{"n_layer": 12, "d_model": 96, "n_head": 2, "n_kv_head": 1, "head_dim": 32, "d_mlp": 256, "vocab_size": 2048, "activation": "gelu", "norm": "layernorm", "norm_place": "pre", "norm_eps": 1e-06, "positions": "rope", "rope_base": 58500.0, "rope_fraction": 1.0, "qk_norm": false, "attn_scale": 0.177, "bias": "none", "tie_embeddings": true, "parallel_block": false, "init": "normal", "init_std_qkv": 0.0868, "init_std_o": 0.0, "init_std_up": 0.0868, "init_std_down": 0.0, "optimizer": "soap_variant", "lr": 0.00985, "beta1": 0.95, "beta2": 0.99, "weight_decay": 0.08, "lr_head": 0.0155, "grad_clip": 1.0, "warmup_steps": 200, "schedule": "wsd", "decay_fraction": 0.915, "decay_shape": "cos", "final_lr_fraction": 0.0, "batch_tokens": 32768, "seq_len": 256, "doc_mask": true, "train_tokens": 93030000, "steps": 2840, "dataset": "wikipedia_en"}
Each number is 500 + 50 x the weight over its row's rms, rounded and kept within 0 to 999. Layers, rows and columns count from 0. Numbers have three digits each. The size before them is the row's rms in percent of the matrix's.

# layer 3 attention query, 64x96, rms 0.158, rows 0-63, columns 0-95
142:492466549565520519519529552428532473442546492476581456358542477516455516456439482436500607464482466482450430420460479429470569464495594519511462445469541487462495551479493413545423480445481494447483455534540439472560541427475550475583514537558355515486543415532435485563489463540556465544
128:480466444598498525511560549435498398474620519425552477403546493520551550437507498483441600446434495453479435443461486450523546466445594485519495507491499481432558464466423522523385450421545493485440440517519436541522545468513540555543474492476474560493460405527445507583522475573523424540
094:503512468500437449434577459542427572587529541525524470494516535506551516513517422512405441514535537532554587596500499499504476494539522433487523423520492510497464435566416611477473486542563537464501455553525489554534471473569518584454405525396567503502522517407530582527558496602462432585
104:455471491485520537452429526460458513526481455507401572610495460450533518450583486521452489534629584555546482417539551505451504503505419493466503543479546464458563487552410532525477522538587416515439604465457485478467458537585532486467488458374553483514484476608414520515568487515493537450
105:505405431463507496509480386432564478438454549491446497624439635461500507603452531397560471474399518472539471531516498517499507541546648469508507495444516530467553503511501580449503473509469487524518481532606489504412505451456576452501534521550596509496541523542475481456499526448518528450
099:485625537456565386423572533471479516587460574461605494505483501519463498573468580529495472514477538502498485629484586449544530466500470497452491521552418514545497496492454421449482504460546494520566456555439535563484588445602415510523459506478467478492517566475523494525521389494511392501
109:504507526534560466482542465490477608509554584439530566480502559456549602488564520476520497523600504438533528474496539596451480568459486547556569435475453441521490466435552464461518441479446580598619507570406511489549608521548501455539477512512551514475463510529547461465582454426548572523
110:480546470479502473468469437644476502489498485538560501587475523568535572562440522470495489545540449512546552616496513477560418521526470542523560515499517506531549502512479534381545335530473406477485438449474500457498511468597526487472516473457548493547532480548616456398493544503491596468
106:589412524444558594432526512433439433567562481500469529430522504507390514393526459565442537493563397478520592497549420494487399551534461483502495521461573473525471425512521513599483493408527461507467482572472485582462555524532582504540504543570546504474552491462432464509530456470506521531
107:506413512528552506368569478502574565548500554471541587471514491501505518484497412462457507539414486503513524556536445470360479542558474467534479369474415473573582433579593545518508522505538560465474523531453483473470484575477468512496504504393467461464482591584482538437490510520451478462
110:531553453516506586566463601444480467535496477541542467573501445584433429484549573544453464477535478517448510385520530428514517526541516483420526437447493535578527452516495477452463500574490443502509551468502497583434498454421457407517570493556470500553455487457476457548391649445450505471
115:524407460677564540434495488557490458538493393500539414475510538504517495456510539485474538488494484450461513468476561454545598539565596498461475475507477553540431530511497439492582535573487427440451555493472437522525479572474496555497445534444390458416523473542566489460566441466487554443
122:466515411488572592549527485423631434592536450392476522551518468515519554459535508474468501484471497529504480496469407523479549396438488553473455555487535559448456394651581524512553498448412508535501516448409484493434492499445467558583523514516445525516495477449493538558513490482525528505
106:553534550506513448400468470415465553533600500428485492414511531566441523506430566565555511542532608532407514580607492468439460488464507534521505477518443501566532539493503394493458429472464523537507595523573523476503511509531459438529524533411460547498470412496543555537429476495546385487
092:428417451532599480525549449475413558502512428482504486477474522559469550545466611459583476486474538489511537490594463448527465506464482439461526433522572516504426407460529526519516514587407528457502387505534552446559490480412513475500518587569445502467457555569622512513457529521460572474
106:583451476542509403560438517641478545471478528534432485560487582483467548459532518517406488470483549508465422523496450515402509569498504488563468500377459462493497413614515519498488520454467511547595521571449453520535540601492598544446435489492455601510528463495527491562512452501491519535
092:414487457444447514408477483517477536578482547521403579562454490521539540500547507525461377510510530529499557532489547554482412535531421490473530553464525467502530445546529582472561561528530443509543544457437567495523406522576444536430509482471670537457476515492564523430499521431508590468
106:526407553491586557587531500542447470462490489581510467519488540537541492468579449542472520553557487462444473454525444496522447588427514518550485487507400414381479479474374455472474386494556521603506454539496399470523466528411524477479448464483567493498517587537475557558501536501430482474
113:532482451493449502450532511432548524485508473471559476588501557354540515580455433442476503453459533553504496535549546501537507594558517523443473561480529509480491572449467534536439529509562502451487487531570572500412443408398481475566486483577380515532506454521542514407576454585431446466
109:458490473490494445484499548520485534587493444494470540594474329537578493497552549540463459486619602513485549574498519612425477427514451539510455512533509485460464487489534502567566406528503472558461606529515446463530507461438518528450539407429542489526507477601481506476525509446512569545
110:468510481521478491445534570459487463496492454418519482484487549380489542414527535423508479487497448478496552487429583450449510534486543476484533530553539495507459464489383435545571474379498432540375442471562483533501527403411432456592522537467447436485525434553549461538433509538551419473
094:452451578486493476507477492478460503473570550531514450427557549458513488612439559469412509482452557438493384548478508463489426488524484513513548582525470485518438573510538565566419529442471539437549534499457530397578373425491464508532518565601447564481495527425450435469561495463501457491
103:405505543459515527530470479437460519521531580486464547414557468498484478641523560499479535478514490503516396430511556567521489492472445474433567594452491460549453586512437595512463556396536466530534420494465540505538505467499536530487488542550503509490537523456442668501535538380505471497
094:480517509644424582545488528558452515459568471455595455472507494428482545396457456495553521478468518478468517453449489484503458478497635466530527526494550493541460473471471486545415510465482576438466543538441449526429491406502443503558496542559433451525511383567563411560440474513500423514
106:524468481477425545439496546490500473473569492541495531524549643478505522460479448512511526589499499507549447533600552454496530586467454492352461446477457493509534507460502436439473379570469515553560525392592504469485490508429549421508465544454518541507369525516547515418465519485541515552
092:608499470554585527475500478465485492402484487571626490464544439458473579467542536391526517530532494454411513447445480538466540592580526551526595578475423499443536466455465505443476501484484525506539517586529497527485539505646403519517477534436542534499588549575499530495444500484482501488
106:657509555460442394545482504526475496452564520516475456496521491491481524479443369513489493482455509461556535496516423452522512471453476576592490479498499516534508559488589532496534505536518525385483489416497447626556461516450355472499533529535608506491430547493512505488541405476523510439
104:537500517462426450486380518505488522485511505552506446421528561506508379525591438492548451537454481544473471490458482513597517523555609515497391448571500534428504398451522498587450542557452502540578434450517485541538543520481616462510563464548459563539465557453536542466430454486464451503
104:432569505526441568451481507481610443475471591561560490471499454529493511449490397454458658471491452529519493563519530449557568461450447517521448451498624468461581468473573459550453559447475517533487482460475544477462459482437499481522524529520495401515485512470465498586498577465573585577
105:540522547441456509512512559452534545540560534542511533438449383480453405572524583479556541496479637502434513499488431398486442514511526530467462470538479560510556504490547519400520453536519463436549484503430593463441542407492415497533533462549591505494503521477494549590438520394507483551
095:420510509577523574494497570372535528493552556515575505523569477538581508459495428548587507501493532511520529483582488426511529502523548484437554349475534348502475504564458487556489401571512506500547477492489555499571529477525538533488440573452498517453458459440510512525604526456565457517
101:501476560500511469355438546488525577453498577501588483516546476546445372500503604553447515501550473535549458459412562536489420495511548553602347458473479513527495508464487490482503481530579513542518550469483572482565508545470457473594433480465550578467419465474501445483466495531540487512
070:562480516489537608562506488553555549428513488471489550510461525536545577475538478543410494554513502408485563461479550485536469411454483538509456531405445451451511488589495532492572488570468461502443523520477543432521402507546579470442458568507547488552468441454548412530471429442400531369
067:547453589469553564404543475539629532461573544468493570506438509548538589455492423549513451556534584429511538489545550451512518459499511546513518537493478476403577571501426482423475514563549482519427548527487549442545448473518631447522497542466541526549495531563557485449474406505506525443
071:456471555521504355439502393480542555573442466563478453459585498479482610476380572461546475476439379498557504521510481502494546523551395467493573475518591527566524533494520485555504476394462500544547494494516448500469565428464518482560479454544469530513519512552452503448413439503505528472
070:471432516533508392412470544562471423581591601598505543506513540524490565453528565511520533461461468476498453502480466544458519514478501572444502457443519532558540548451490564498459501487510611526578472482516503536495565470436519565469491492483448557515369483522500430508585554633541553579
077:515510506457568513519501526460447505579425405462483460431560421530461547434434491595491541499586542465521562527525439460517474576514449453519593415533584402493499446485524564518433522462486523532481565500594464554577511569493559535522530518450525492559575617515501575556479466530590479505
083:436438499456425488506425519512438463479527547537453462500552551581457530526463519480493534508538451484512452404446453495520568568528476409535486518473459495476501461548426493505465491571427477520435450535515401438471472559570495603488496482566518487426415436435470627524466540421366568540
108:559505497483407405570490508531419545514500609598475540533560485590512587404509417560478550483617545496500579480442512476476494618434501495468490558451497489540524465491431486594480531523463532527401493496551516527511525545471420590463528533526533511483464448543543555495527460520475589555
108:422436549470542420482509535445414443517501503611494558436526515505498353505434482453493479548491421471463510463450442472445451559541494510477553469540563558572505487468520556560442487543389568513578437485496549408518452506444482501430529549456434441455464584497437536472567501454556521547
091:423504545453447414496555529477374567535474407575445500446497419490466447562477511498581593398526513545518470461493539396465439419516559518399538501508522492485474550532444487551542463551534523480461442474504563522499405480458402440458535439464520485528473498454551457474450555422527449538
112:542424521457489473337381475429424507482519495531499524433553486510511458468484459554519468561445570435473590544453517439474519573514519577488496446509472512508399481581437485440439447511490492470491536474561536414481549433462474573509550414454516469586453486418493586508519431477507500559
116:464452577621442487391501576545527476513488581495502626589531520542462553448441532396517439487430526506542589504549473502560551527533375499513520512508521558457515482513505522499441474504499444514493465494587538543477524540508535610495437447508561518505550438442410396473463542513528479468
105:481533614424588507601418459400474429473443423452578593412492511504572406466514555446515561524525533423527530485554487472518434489470514489510413435487474446465432459529478504577453420478518520474480427433560482494526526478489529495503550484527541555499467476449489460565425486541397462461
098:538407521435428427467530422467547472543586496537579470473560513535513447472467566501535563433548623486511411557610523484541478463472572438413456525555513382593529442511500548449517466489474554486475568494567447504419411436508466521484521536508523532482506476497491455495501556433435544464
110:507528509478498464483429623497545594520490482461524412456478469591419529497613459522480505485531397532511447446499461379470525499498512542474428476455458575408496501477606464379442571473470395530485470541497561516513521482540558458555503436529458504580502534524445484533516592486490471545
101:456575515571472534552537511482543459557468489468470488465526532457524478485624479507417517538435576459476549511489482479453524538478454511474469401362394468498466558541400580475537518469437560597423488474474444541572546463552598406420432514466472468489515470511427479557526455498524456506
090:405466487469513550413470612528502514607572590427483559540528478471437499468461423522441527458532473571505522488462414526538513433460473520549570570541552448477439488511518481518510398514500598479438544507588453511462485495506505558543550597442461509424509544463607525487598543494558519507
044:483522523497575501540556570448456476560539539514468395458493471504424460599458482505513465440448537565533462454529452529400435544489523501516569513461599522566492539449517485473487491433565540520480470431494480545509489524463454498526535450436538452536518563540504578525561602551606488683
071:395459531598582464372482507440404509535518522491499517440543399573561536473562443528440549458501487528485468423510476546462540477491573560452482550490635563507540500447462506504453500517511487502525492461452447526550516547428561498474572504386494498388507527545434445464520532557556500547
064:398470543456498562513639451534478512476515497428474484466542535508476492527505525536485500545521525470475578560483541539575549564551468402424523455607520430501419492584440496478575513547515540463457534588500501470584498413524609452574477564481476481440538578446492528468523544526424423450
065:501549464497468509522520349468521523466461501400490467457558413464445492474401530550512537471573430473528475523437520552537487543501443459473510454551543556522450464514475420506388540534485536415541589543564448512469504477415395467576477547559499417497507473535468616444527538475418475508
076:478416563445488566447441551449505493449530637526500454516465583535448597509545537490497542451388473449528490463529557531545525518517585531507516564413373561514556497467495494463460468539424446546407449572467483458437458468525570546479499436484515485495415472488546542482588509488486588490
082:464498472466569495485454590553473467477502605498550494448492469530580545550469461417454411506455498520527562474498576504488517548525497472516518504538520566400579607458601463508465431533458475468515499494544526501478560463483564636527548473546479538459505473571460440518368420576538528588
103:507517475459636486533456532504461523537490475409517522497457501506577647551553406420512492461527512535533525460469575407564546463450529469504387576490502443428455523527478484497499470506540483472458495442528495471505604569452515540511560508519411468461411455546485419515442452609496567495
090:461511468430372483562563535525517503446528602595492490542495467491433448474497543503439457458467531560424543476490568510437412516445514530438445464470572580553552441540411433532473518466499502550364514493414510554455398474427489479480464510405507474474507419525527509519427474527493451487
098:539474425537434438550611491515474531437475540534487502524491464532483650593578504520490517475508466566477543598485542532553492504469531419533517610503464448487405519429579453476490434478500571569456588509476501563511568507571528503531505445470468495402481436552508523388457487490501564540
114:511489498510491505471481530528489568511541589532446506535433466472446458464519500571545493496557529478544484521454489522466469521477491452504486451471502389487416475508411508506628509465553530445496419512543609506474435462552502506481431500608539485487436603374372477524404468481598499593
118:399504497418483505534503536447479453412530575465456561540500497480445513411513514436495435513538422508473564496555580564569405486437488485471540460461597464451478500511472460448555470487483489586432439454503532476510476497446557395568482523527475500522506504498649506495495582487451512352
097:501444515469505391510410512448518456498512474513472507517445559570524399486491465533508490371456445461537467503476493532429524540499413405593505425412477490467428446542605504561521540492445542432520529550525594514538498555543402535425492502549427532537448454504426557485506506423533489574
110:576540500452411504548490496493508517487492482496500465591498455478547483500506499547453478561462393581474438475387545517389473487534510537466449424562502606487557526539509557542535498487546419521555503512460490547619522464473466468419490484463529589572600510483512582425478413455493489386
100:463520485533492593539445565606437363520446510488492591502555467394481494461567529488496586400477504441504526496555472552550538474501447481514492541410491470518451426451443562521565532486594518476522498510605493555436523562514507568477451455541478571608445478509531399503466519491483523529
102:550416431507474440478532493469552412509491509592471550519495432550516415542422499535527525478515521579595441502396544561562517450538468517516538461544511481383443501452488513522492506393531438541463497452587514494465560555479475449512563579492515477404538502582567392569457465545477538538
105:481465563499447543514532528584540544548457434524414533460459482461564514455528447562517558585429449460495523474455495531540588433535523453552474595423477450566493512613523532567452516468463489530467427470430451473400514489580493558531495487548464473371543539547529541493611489485568568515
# layer 3 attention key, 32x96, rms 0.142, rows 0-31, columns 0-95
094:484453535393538470529500603465562474457558523537568441482592478435513478542501509521541583459380588459450506494539573474459551481555531537600529497481482551505503561548548440542535471518523518394405502516591498500468391480460433446585505540551466487487497418561502532457458450485526426518
085:491496606467455541464547494543537527486479454605562502464458586482430417461414499483503488461474486541422508488483505547423508341547451484451489456436467480499449521575530527564410469491438563471481439467472463482542382407487509457542514502475465452515493488433569467552423452568508495407
095:500429467581570477414486555462550391519467453522462537606503494439526509399589533625561527508480617470444524419542487545477470482472488563522502491423508472465585558526576531487478497516477456512480478547483572464495488599465421451425527514470528529476485462493486559456550471409484518409
105:490529479437429465569466432517402464583394475536443494502457484464441505561527421399531534473527497525537459492489539446470452566458495474476429516501398447487486577481538465507460526422441454469487448537529471344524554498505561434498425519464523483501539480585527566427514571385473505466
103:516513527500473559524600506497548424517471472510537534450554527474472476443460521486475548488520545437455427520433612466457552496526468403504551446546345564535494486571501509621542470596489529466487458490520502422512501478522470528397395507483500522492467463458594382511498445511431554562
112:447463594465508536493468466418542556403492398516581501495490459431428474462507558428497472474457460514467405499481468489476507427538479480493416442522568456561497493514565490497444503347492532437447467514446496606480498439541504398437506482584492473486521599576490505524508389453523496489
091:528565422495568524503472492483457457582536486607420514446501508516455471589510471502529430462434460539616495630462474549518475479491496419448438480538544544576543503613526456504484524553571544461508470487489487487488436491540411506533458522514597596436453578444501500421549596513484490468
118:453465518402487520529521542437599500454538475566586485486526481468490490489423454482445541409494549499426509507477479492432498435543575487523485515487497580500483456504533444533505548560435492445496544551648500528422391388397515455591499545566448412476480464505537482460414462503484451549
095:549439559391482462489475554474497558473485642513510475570500551454477405455446489589515549535557565474429504453528482538491539425472523479487597497503536459582500540479375492562473534511514484525387555533529490510538435521541526556575505363502533486573490476491550549501511478590502561464
100:552520490531523475461526557491429565527432424502451493469467516537513543519483531461487537529481524536545497566633497445503505490429598455409579526483404518452603581571574411507471408584536573480483592502511469542516544514448470492497473504461454462451482501546526500434596436480496616459
110:527570555472449504548526512395547492509484572471484523475566458519535513601428484437513500533478565522439477511618544465489564553537553608507531577509500484410454527410516628442443578437558468476409473431510491519519429502537531536613451470487516530495547483502533541498467503504442492399
100:564642454472444525516475499535509514497572479514514492485417398523511611469534440469387495510573459555471437444472538456513367520500449511523444535549518534500542502512467481515453523476548419560631554429551533512498500508578491469514470461517488607489566543425578483440530543532510552470
101:578517504462470379571459455533419557502484521562522445486484635431429425417500460439604448479495568547564482562540535443512454521500463531492466465478437466530448481485534603485520450531467473463592555497459569519523491485457524518552442510586496481559480507516549407469515573551523581438
101:492477467586480575549458530541598510529485516542497431548488549619494483505592478430521488454576526487460474417490512472571565496473489565445522476396519428497488630437471436542509503560479482509493466463394458502532478450426458466472545488515474438500493396464497602545388429518514511452
099:449579510605458496570431575387512418518513494449480531516500525498484525558491441549433515447486497486469429577428515491448526430510445498464540407480352561359537526454477556516426481542535473473479562563492508437449476424487547468508513491511465475534459492466430444481480528378503510499
095:518547537461562484465405622590481519573542408498502538515522455489493583456421554508547509593425482554434512480533501442438566578461532502540478408524465489544473514542531580603556574547497378506490533455454494512521478472492578433469470448506452577549473544474425508539475472423481493510
090:510442384481470463493477536449512445458514471598511443519473427444522476478495443537501520425403520445443508509509547471449497431449494481581474458480475461461527490537564457536470543532486535362399484473498563611424444498441390478454435544583471500395496487483481454469508476482473398444
101:480585591506457480500580485517570506450537515427593422462494526446486528524392583435549489490440563444549508543499458528512453510524561498422551534439590605458542482512550506486458446491492355457585502597558441423490484495530537485506509456504468514584519423558429543532503496513481479466
087:483499495372455514647560513506530488508576492415505489495555460506477560510538526567454641442501563473535446570493517620450518455489548505496544479507501515573540459510456494510557519365559435492469552536508534433504540541577545460499444505476471425475581528564459492455436474419481504514
097:561428484499499435550508517450438596529474522516469572439487448456616391482522547391526542500474490446538477462429481487491506430479445503533550532419461492478591496489483477460463507506523539475563588497488574559421462478423517517469503546529515576463564459545385591529438518590483595529
093:505392486384372520469598498423462470462447503510480495531467495527492506620470480442437486515543543508482390557414501429531523405452599529505490506470449435440520474563456509535469557526503458545544477494531436495456457505527473503468516574452489420421475523554538507519374461538453452493
099:606389442544556633506453521480466512509469439454524564490521484483524517518494485526544437513496525442521516386443486457426565561499463472550468452496498569425364446513510513483590450492387506459458444549542503458465499479404505479466528397602498510515513510484416550506432489523471525467
109:554456615406545557534495522486452454460554559488560405432556569559519421543529512557535524528525585491441527421541611521467529457584535535526444478489495488503479457523446467545511456456494441470435413507551420479600376518451460481508549504564481511504498433574456552547529489527453459523
102:398409509394458489551544579457478518473516510505536550515521530474486529483506562476427539511431454458439522534491452503394509459583528466453496465493474525478558456511474467496544530505453448491462512528477490529467286422449588457567565488469502502506470534540528518432387421533505413509
092:509524460479417529661429430491588497457491521500480417424600460502548587537525539469382461468487492534506564512442488494484476470525563446478484496557567440465513449546428483591464438470512470546524547508529388520574529499536465519578503560490492466511480424434418569486434557498500476472
109:350529463508549474588486497431498435525565447551429517515480509540557486504503566501459552456511502493476611521544463567520407511441511500495606452582481498532475603478461486526515529524509437461575460504440557473497489497519470420450538462537527563583426612533459463413483534567526591521
108:445557482572559507475468498481463443521511526522436511528452554544431418497402538582488546501545450487467458362489458581534486547554533399430407484551490517513449426413474469443454483459497472612451556575534473430465523496517560496533456546443567521505467541492543534546554613463509550496
091:620508545539530624465408540534399524488398528474499515535463551494545558399565582564516459546544492464510509630435504451471504467471513498473518515500574485486386483442504538460502565613469516531459480467482541419435532522461466507485462465459430439509463573450451484503529537505570542512
098:443483519482555444501428507443590525512440458469466439470452459503473392444525481574487460579519473487488521443561434416512515422527417480411518445554475505494485528569580519425567547454530473472557502462454486507633514535510543585514511519340553469458480457485448562447546536533547499537
112:470493525533446620597521605422428552477507499456541505519480510492441547503489460546576470422513493442477474468565446518474609443565525500519454452591487464463462521356563576480551469470513515388434496519461545493449499489556471526495554555497504505500427489577546432479463493561581506425
093:544483470463546476489453436548588528512537486426514543466583589516469439558510476543469545502411523559543491551601525476521442353557472488473531524482525431503503451567424531561473517500434389516470479487500589440545519474547602458520515535468453598573534493434454560411513498481454514445
106:442596491521468573451459488505615539588475477522521449523507495566546621571466565503495512478467476516510628516459478480586526546431428463466416495448592401468446491388475506518417560417508504438474513489460455577513468564503447482485544515498494478522534530528465418464443505508452530563
# layer 3 attention value, 32x96, rms 0.182, rows 0-16, columns 0-95
101:549493484575410461435531518499450509474404520439497516555546473525562460469471423469576590504464481333489543514511494444520462467614464558579431528370470511507506552493396534446416491498494452470528565517480555501548500471502548466439496518506448549495479451561482530439549501506496398448
102:530502575502486414551375491411425590529506437536521461542511526436478567546457468582476464584493579435548478525487595476513493448605551516470470581485457504438506536550516451567442494469498524472467382470564465479467538545416474524464454563450492535449445440553396483493462550486485477486
106:419515514508538450474522562498506462496498566567487506501414485412410488504457437542472493497483430493662543504501452494555505507384537457466473423437476517488598461433530594534572562485518429537457426455445468454527447516585556473506434498508534422437609519466474569478508530538507462459
100:492541507567405521479484477497484445442545559520595517486495473384538510512432495586551470443488540502505543471579478435479495450482491560444497464410402435555500511523554555479418485544615490468447454512497468528511464547519539579475583369431504488534533446583411477512569470445542457555
095:493524458507455447512390557574567425568533494432558466571557471529473408509551509527473540512577521389612490450538609466548595511470494406498492556462450536476554529455528544465495535552470528471595581475443505495548532500504549534452496554528519555544555478526550492527406444550531482425
098:527537494452549423482488510523555448516467582563567537516456446497517495462501398444542512513567498489496403517435483554528447454466515593416534375360500555420457510458562513412450564474457539518574531538499474457437474541518498491474544516445494398384547493581503533498516510557524512543
101:445553476545518474573470453593525524521498509475442476448530574544436467503521549512555543451505409519435478487488469525525433497601451541479449506501457456520517464493426561573517416616454466453434450491462545516533480632495520395545470495531555554511555607472489421498396514565524561567
098:574552521419443572478494516491435467470396517500452511416463493559510551514527523590477565414502490428519457516486603420424543474445533470521489485568525515575474456520482552488536463572547454547531483456617534421530430586517519362448514402526463477481491567489510525421502555474513506524
101:509544444471498475497489590566490404525518458406487554604546522485454539512504468576541474470586566501422520473491500497407568526488438533560519490404488398525477494438530404514495584422483515564574412538440491486519514442554521507462428541507550480566487543461420575451400497495512571496
108:532563479507525573511441515426511454478442448391583443536517524442566483596499486564495542509522465525528424531545470441438547516537547465531504429551477464516449528381416505421488505543575495426523474553513406543535541493556539470506514565494513516512469378468535449599459482461530624456
088:465405508536546469482515594520606485554440426555521512449536504444536529486503443532424417414522433435510477511572479502518446629493574529506487558547505571469469426522530644525501464475498531559561478579574484472511521466490480486570577469566509501427518421403502491429460529503481516478
105:541457485552543551477539533495498388441383623483529464437466450470555420552547525412531497501550503424446488517568472497395543591504546573480506479486519530504426579467561542547490433547499443516529550383474584564424518441564525446455457517471501550543524430457541491506542492526514495520
104:531411514523479470421431398454447485534437534520512528452604467519460575581491480525557435515535472545503536600526582581488551439510549561525372486553624508480485400489570566511428496496559480540473554461446531457457486532467490407545442479544505428479580547502544503529505495495521505510
096:479409472580479476532576525467457553533436454543523499434407486460474466379502541550523511527489492527524497486600593556466554483455603568519644513506508470492489614412539480493558590497483555529582534428434468580544547459551484495502476553505539506531456487464518566539512491504448438542
098:426463455531462541545531471451514489503428428443497482583473513477426463610381527510530510561536381426451560538415463379547442518493544410513533521518531503522538517492469546529474551463551525511466542415461537478491475419546568610430507457520532496541475540597468500559486550491476441454
102:571514558512619551482495505542438449462520518530516529547571502529527439457513522514477472576452486423594528548441531438538489564447542563477446504596467489528514472517525514436523483425592480446482498598458509471556402442501586544491467506585455524483443599430575478483523560428595426491
094:503487591588486542417474470457541417517514555483472447505478551488497553480487500588406549540610565585544402498495477586522581429476507508492459458472493447547510538493522512515445453537434559445541572567530499551411434523418471555439482518520444440559424517451505513514538398576556517505
# layer 3 attention output (transposed), 64x96, rms 0.178, rows 0-15,32-47, columns 0-95
122:451459457500520485419490533483548406600458581489544548530600560486418503460515541475436536504493447454664466598546579505432486481513474438475492459430437470543578469458480595492494543478516538526522499453468534510469558538495460563540393472461473555467476486519492446402519598513451506480
123:595501480476572465537458465531479499572433433479429485485469501432530495487563542479447409482495467489428559540367502542474438519487497486567529645563420582473484419577537520550546572518522528521497495513544471480434575593546388598495467509516531479497468478555538450467496485509421506461
122:527547533508445488466452457468513499456547427668458554472458461564549351529505488566527468539372596475487434421571508463493518515546491511412536491566460516548560503512470522451403482569507440509571481551533479500499491508555508464465474567449566557520537531482452535458486471489505419424
120:589500505574523524550471504461489546562450523437477324533527513556482561512469573525520564472445576506400486501552541496401477502515455549392480482506437601525545610539527475515494559531497531552561561526527397447500549531533523469406480502429440519500456459495457521422519497483437519497
113:505524506532411505347503525553521533495479388478452600561480465421488427516519481485552441452451445523598440456536550551493602548514446457508474540557430529427481500437487503465481510567433446549472452530438490554583545504560525492501401441456466535492449568574461479455493536535559448493
120:564497613483498507552512425469431555536441481541482527501485558555514405471487515471514585525471503448559435455510506528393480518503499492433431472399554552517545501556519555572511529570468492442601456448428456538535467483415422523405497491557584523538493526458435580448529578440581530493
125:468522506533471485483516509523553446528529516513476572491492449473517483457563442529430590476574489519476420468505568566551487437506472438468479566483573577542547511484364446547456427466492467423512419467527395444477459516478557468563566525453454465565538548625465391516460512589455539439
119:524561498504464433547509553514467508593479558525455556504561480523507536506473386465576509491461495487474521509547476562429530425489450521486483439501471383561517486512527455495504471480552620424480580462524436400505504484456480418518551428447568563556359416574540474554426454536526455508
122:528447482574526557490430570601463601540565563579483502498478519559483551475457477544380470467413384462480542464504449553417497536515444463520525504550588550488484462460469540473483553446445423487542472609371548517472519499558492552449527477454516452563510586521497505501451511491549507558
128:465514413615583600491534537512571498504462445395561441429508483527532480465537526550465502464472469473489503412517381544478581541532498518550565479539487517415480493488623523576457531439471484471541502576460418522564533520478486464584481502531532586575455488544432406501468470520540484553
108:494450591427532496462547586425547490494515447526465528411533435510491409478519496518417524558533553441379503439494553486452465581485562588515506471539472410434446505490472454554562516475427540511609490471499481464568461493499420454544565471472538576484537493441511497542476479393524439404
125:485436527500515407478513529428589483456512619488503535433552524486455506559450536467474617468444445508574469533510461543494508482478404511457518572442518504441550558468595511552446515466518505590546458524572595483501401481465455413480512527544500535539439517401364440496474548507529481510
129:592446420510468550477530437532577431517542514628433486508564533524497515501516443472523576551396471550452527578494478482513520477509574494549485540517507455501589511494505462632466557445504540516382504532588467516523462530424574454475488433507566491545605450522472494516505407419500539540
117:481440598511516507465434388562505482493586530486483547484506610562456500480426521562505338522488492463464468535553498516573460539478463547498555533542502511528517546393489498472454572480487487477512487560524587517592476524475456490499529599636511537500442511382499480473469504447548438554
118:498523496635513493523618525470541444539519520467550531463536450447485458659534539474523454479451623512519547575568536555551556452529562456493506518513412537609507505481426591521464498494528534578439520611446561518490523476506453528490499498462516472488465535475493524551534581538468415549
119:526423463518514528461493581505558523500556505473478498447458561542558417471541485514505499511462561460542474600407518402478514570498547492494519389437454483465531489546438497452513422597555444476423579500496535553514544487473533589473444482379565566468369481568459460549491488418487513533
076:499530568454512482514573532539436579446505534522473512465498364472512459513512555546476498512569528462431483468432488581521481529446559545491477509504470490486418573557519416520593400570527442487468395510445575529443492538515551466455521496477594422446551581494519537637532414466456502486
071:424554441421510533504534513518391439491511493456534513538466435523556467522445503484464483432592553517526455451501419451518491443469506513419443465545501406555468600496454530631481398545565442522421491512438556454499391469434448547481502512466462515475487518436468519612484406479484468498
065:420564511474522573565498466571477460560471518409544440496518536485605516472476521554530512459619441444493510572434505488564537504440513515562479440569494403554410549543486459599553430510465477360390532494447479482501532450502481512482528537587448505526479425541517526561497472506557545523
066:469468463448537402482517467485462552482520539566482561547449463464468453510520455588512446512479469434571456516524471648531513534477489492567551556428514519401590521501540474479515592472482475461391585524510466503533442474535435451553523572539571549443577479579557466467503595530603515484
065:503495393461573518559485564488450448443538566430484473532430488459518451546529528503516539584439641528522545523583361490488504395491510487549517455422518534508496566546574500464568576544570482452505514549529469498391470538520509559541527493449508473568566526526473402461557468479557494471
080:593459428531506394467503571499510475492575494531446516483460505492527646511501449552537451523539539596497531509499542452551450474556510444554522547585463480530579491499481443436515492502507545656583546551569528474518550607512523478570493495496467503490422502459617410517521459492435516480
072:498495478464574546533483540435409551467474450505499486505525456419573576539466469522458415562493446532529554499519366480486532526503539611481455636523405394484523609480540575516495551545462550555441563523500516507503504465538532456457514518422501495438447440437553588532565518486477529474
082:555497464506521516510565519568557453447516575545563415506509457444475475485492529504454484535590477539434433493481423398479473481461530457556499465561494539541633500539526549652545363531471420584501434487517462445498511557485545541483466538569398473548552561496456488497518479525438520478
087:521482530475442501572585402411570424486485421578519466485495535457486455525558571443573639465577489491479587522506480511530542513570602503459484446561470504542562484562512496476514511498466470497397507498553444496570500514575492502528592628546476543472546473530614493495546500499521547472
068:549544533485554392488545506438468471569467668563475550401467524572529492539481422504531468528489526466536526510383567484469520491459564470569428512549476459524510590449481477502509509455504580461495448511540558432518484480461516469429494499398592391475481561504498431514492545455543422472
069:600560544532512452491517449486384519422423576490538532507541439532426436487521576463533510494461482488544562558476408518478534508569531492548520470512414543495459520524573450511505508532581492510469388550500565552454551565546493526528491386479546348427518539530483512599559506489481464536
069:484582498465462506518482481603432560540574401544416517581559478512546523502511448532482538534508443540503529468546476415467541440523482540521483490592522434557534520473464448548566495579418507401426486459419479547519565556480495469510482468473372450492517481608597581470523446505502568542
072:467532488450532467547571556413418554469520472411490484477377472488506527515509487567465516517530569481501458493525527503521467543599499446421495415469509578528534454549474527361482511483604485546535520543445454490575425502466482572544539474422506598539498596597565482474529522565454453451
081:492510394531454500524569608583490555458445597514460489559545460537484597516479532535430460551536568546521485476457548465510498567486416489435487535442467469480520480493518568542559428541526534584490469534535447475475488581434538500445400459438473428467554494516544588484412402481456593468
075:546476535486461424397447481478516407501410457576519460436498547545470526426517440476515478473506435462523588495482421481508500522487546575450479536508505542418530563432511523449424610419445506537594486508573543413611503524452520503495516553497435505416531437458446518393519559510497551532
068:478513508505490544486426478547436565564388472533462457610572451502533568556502480475420584432566414597481471434575472492452567423520506515519503574542463459539547515443520548525528529538408529527542496528480471477519459497508530356512506498539394517525537497441534545382505502534453551497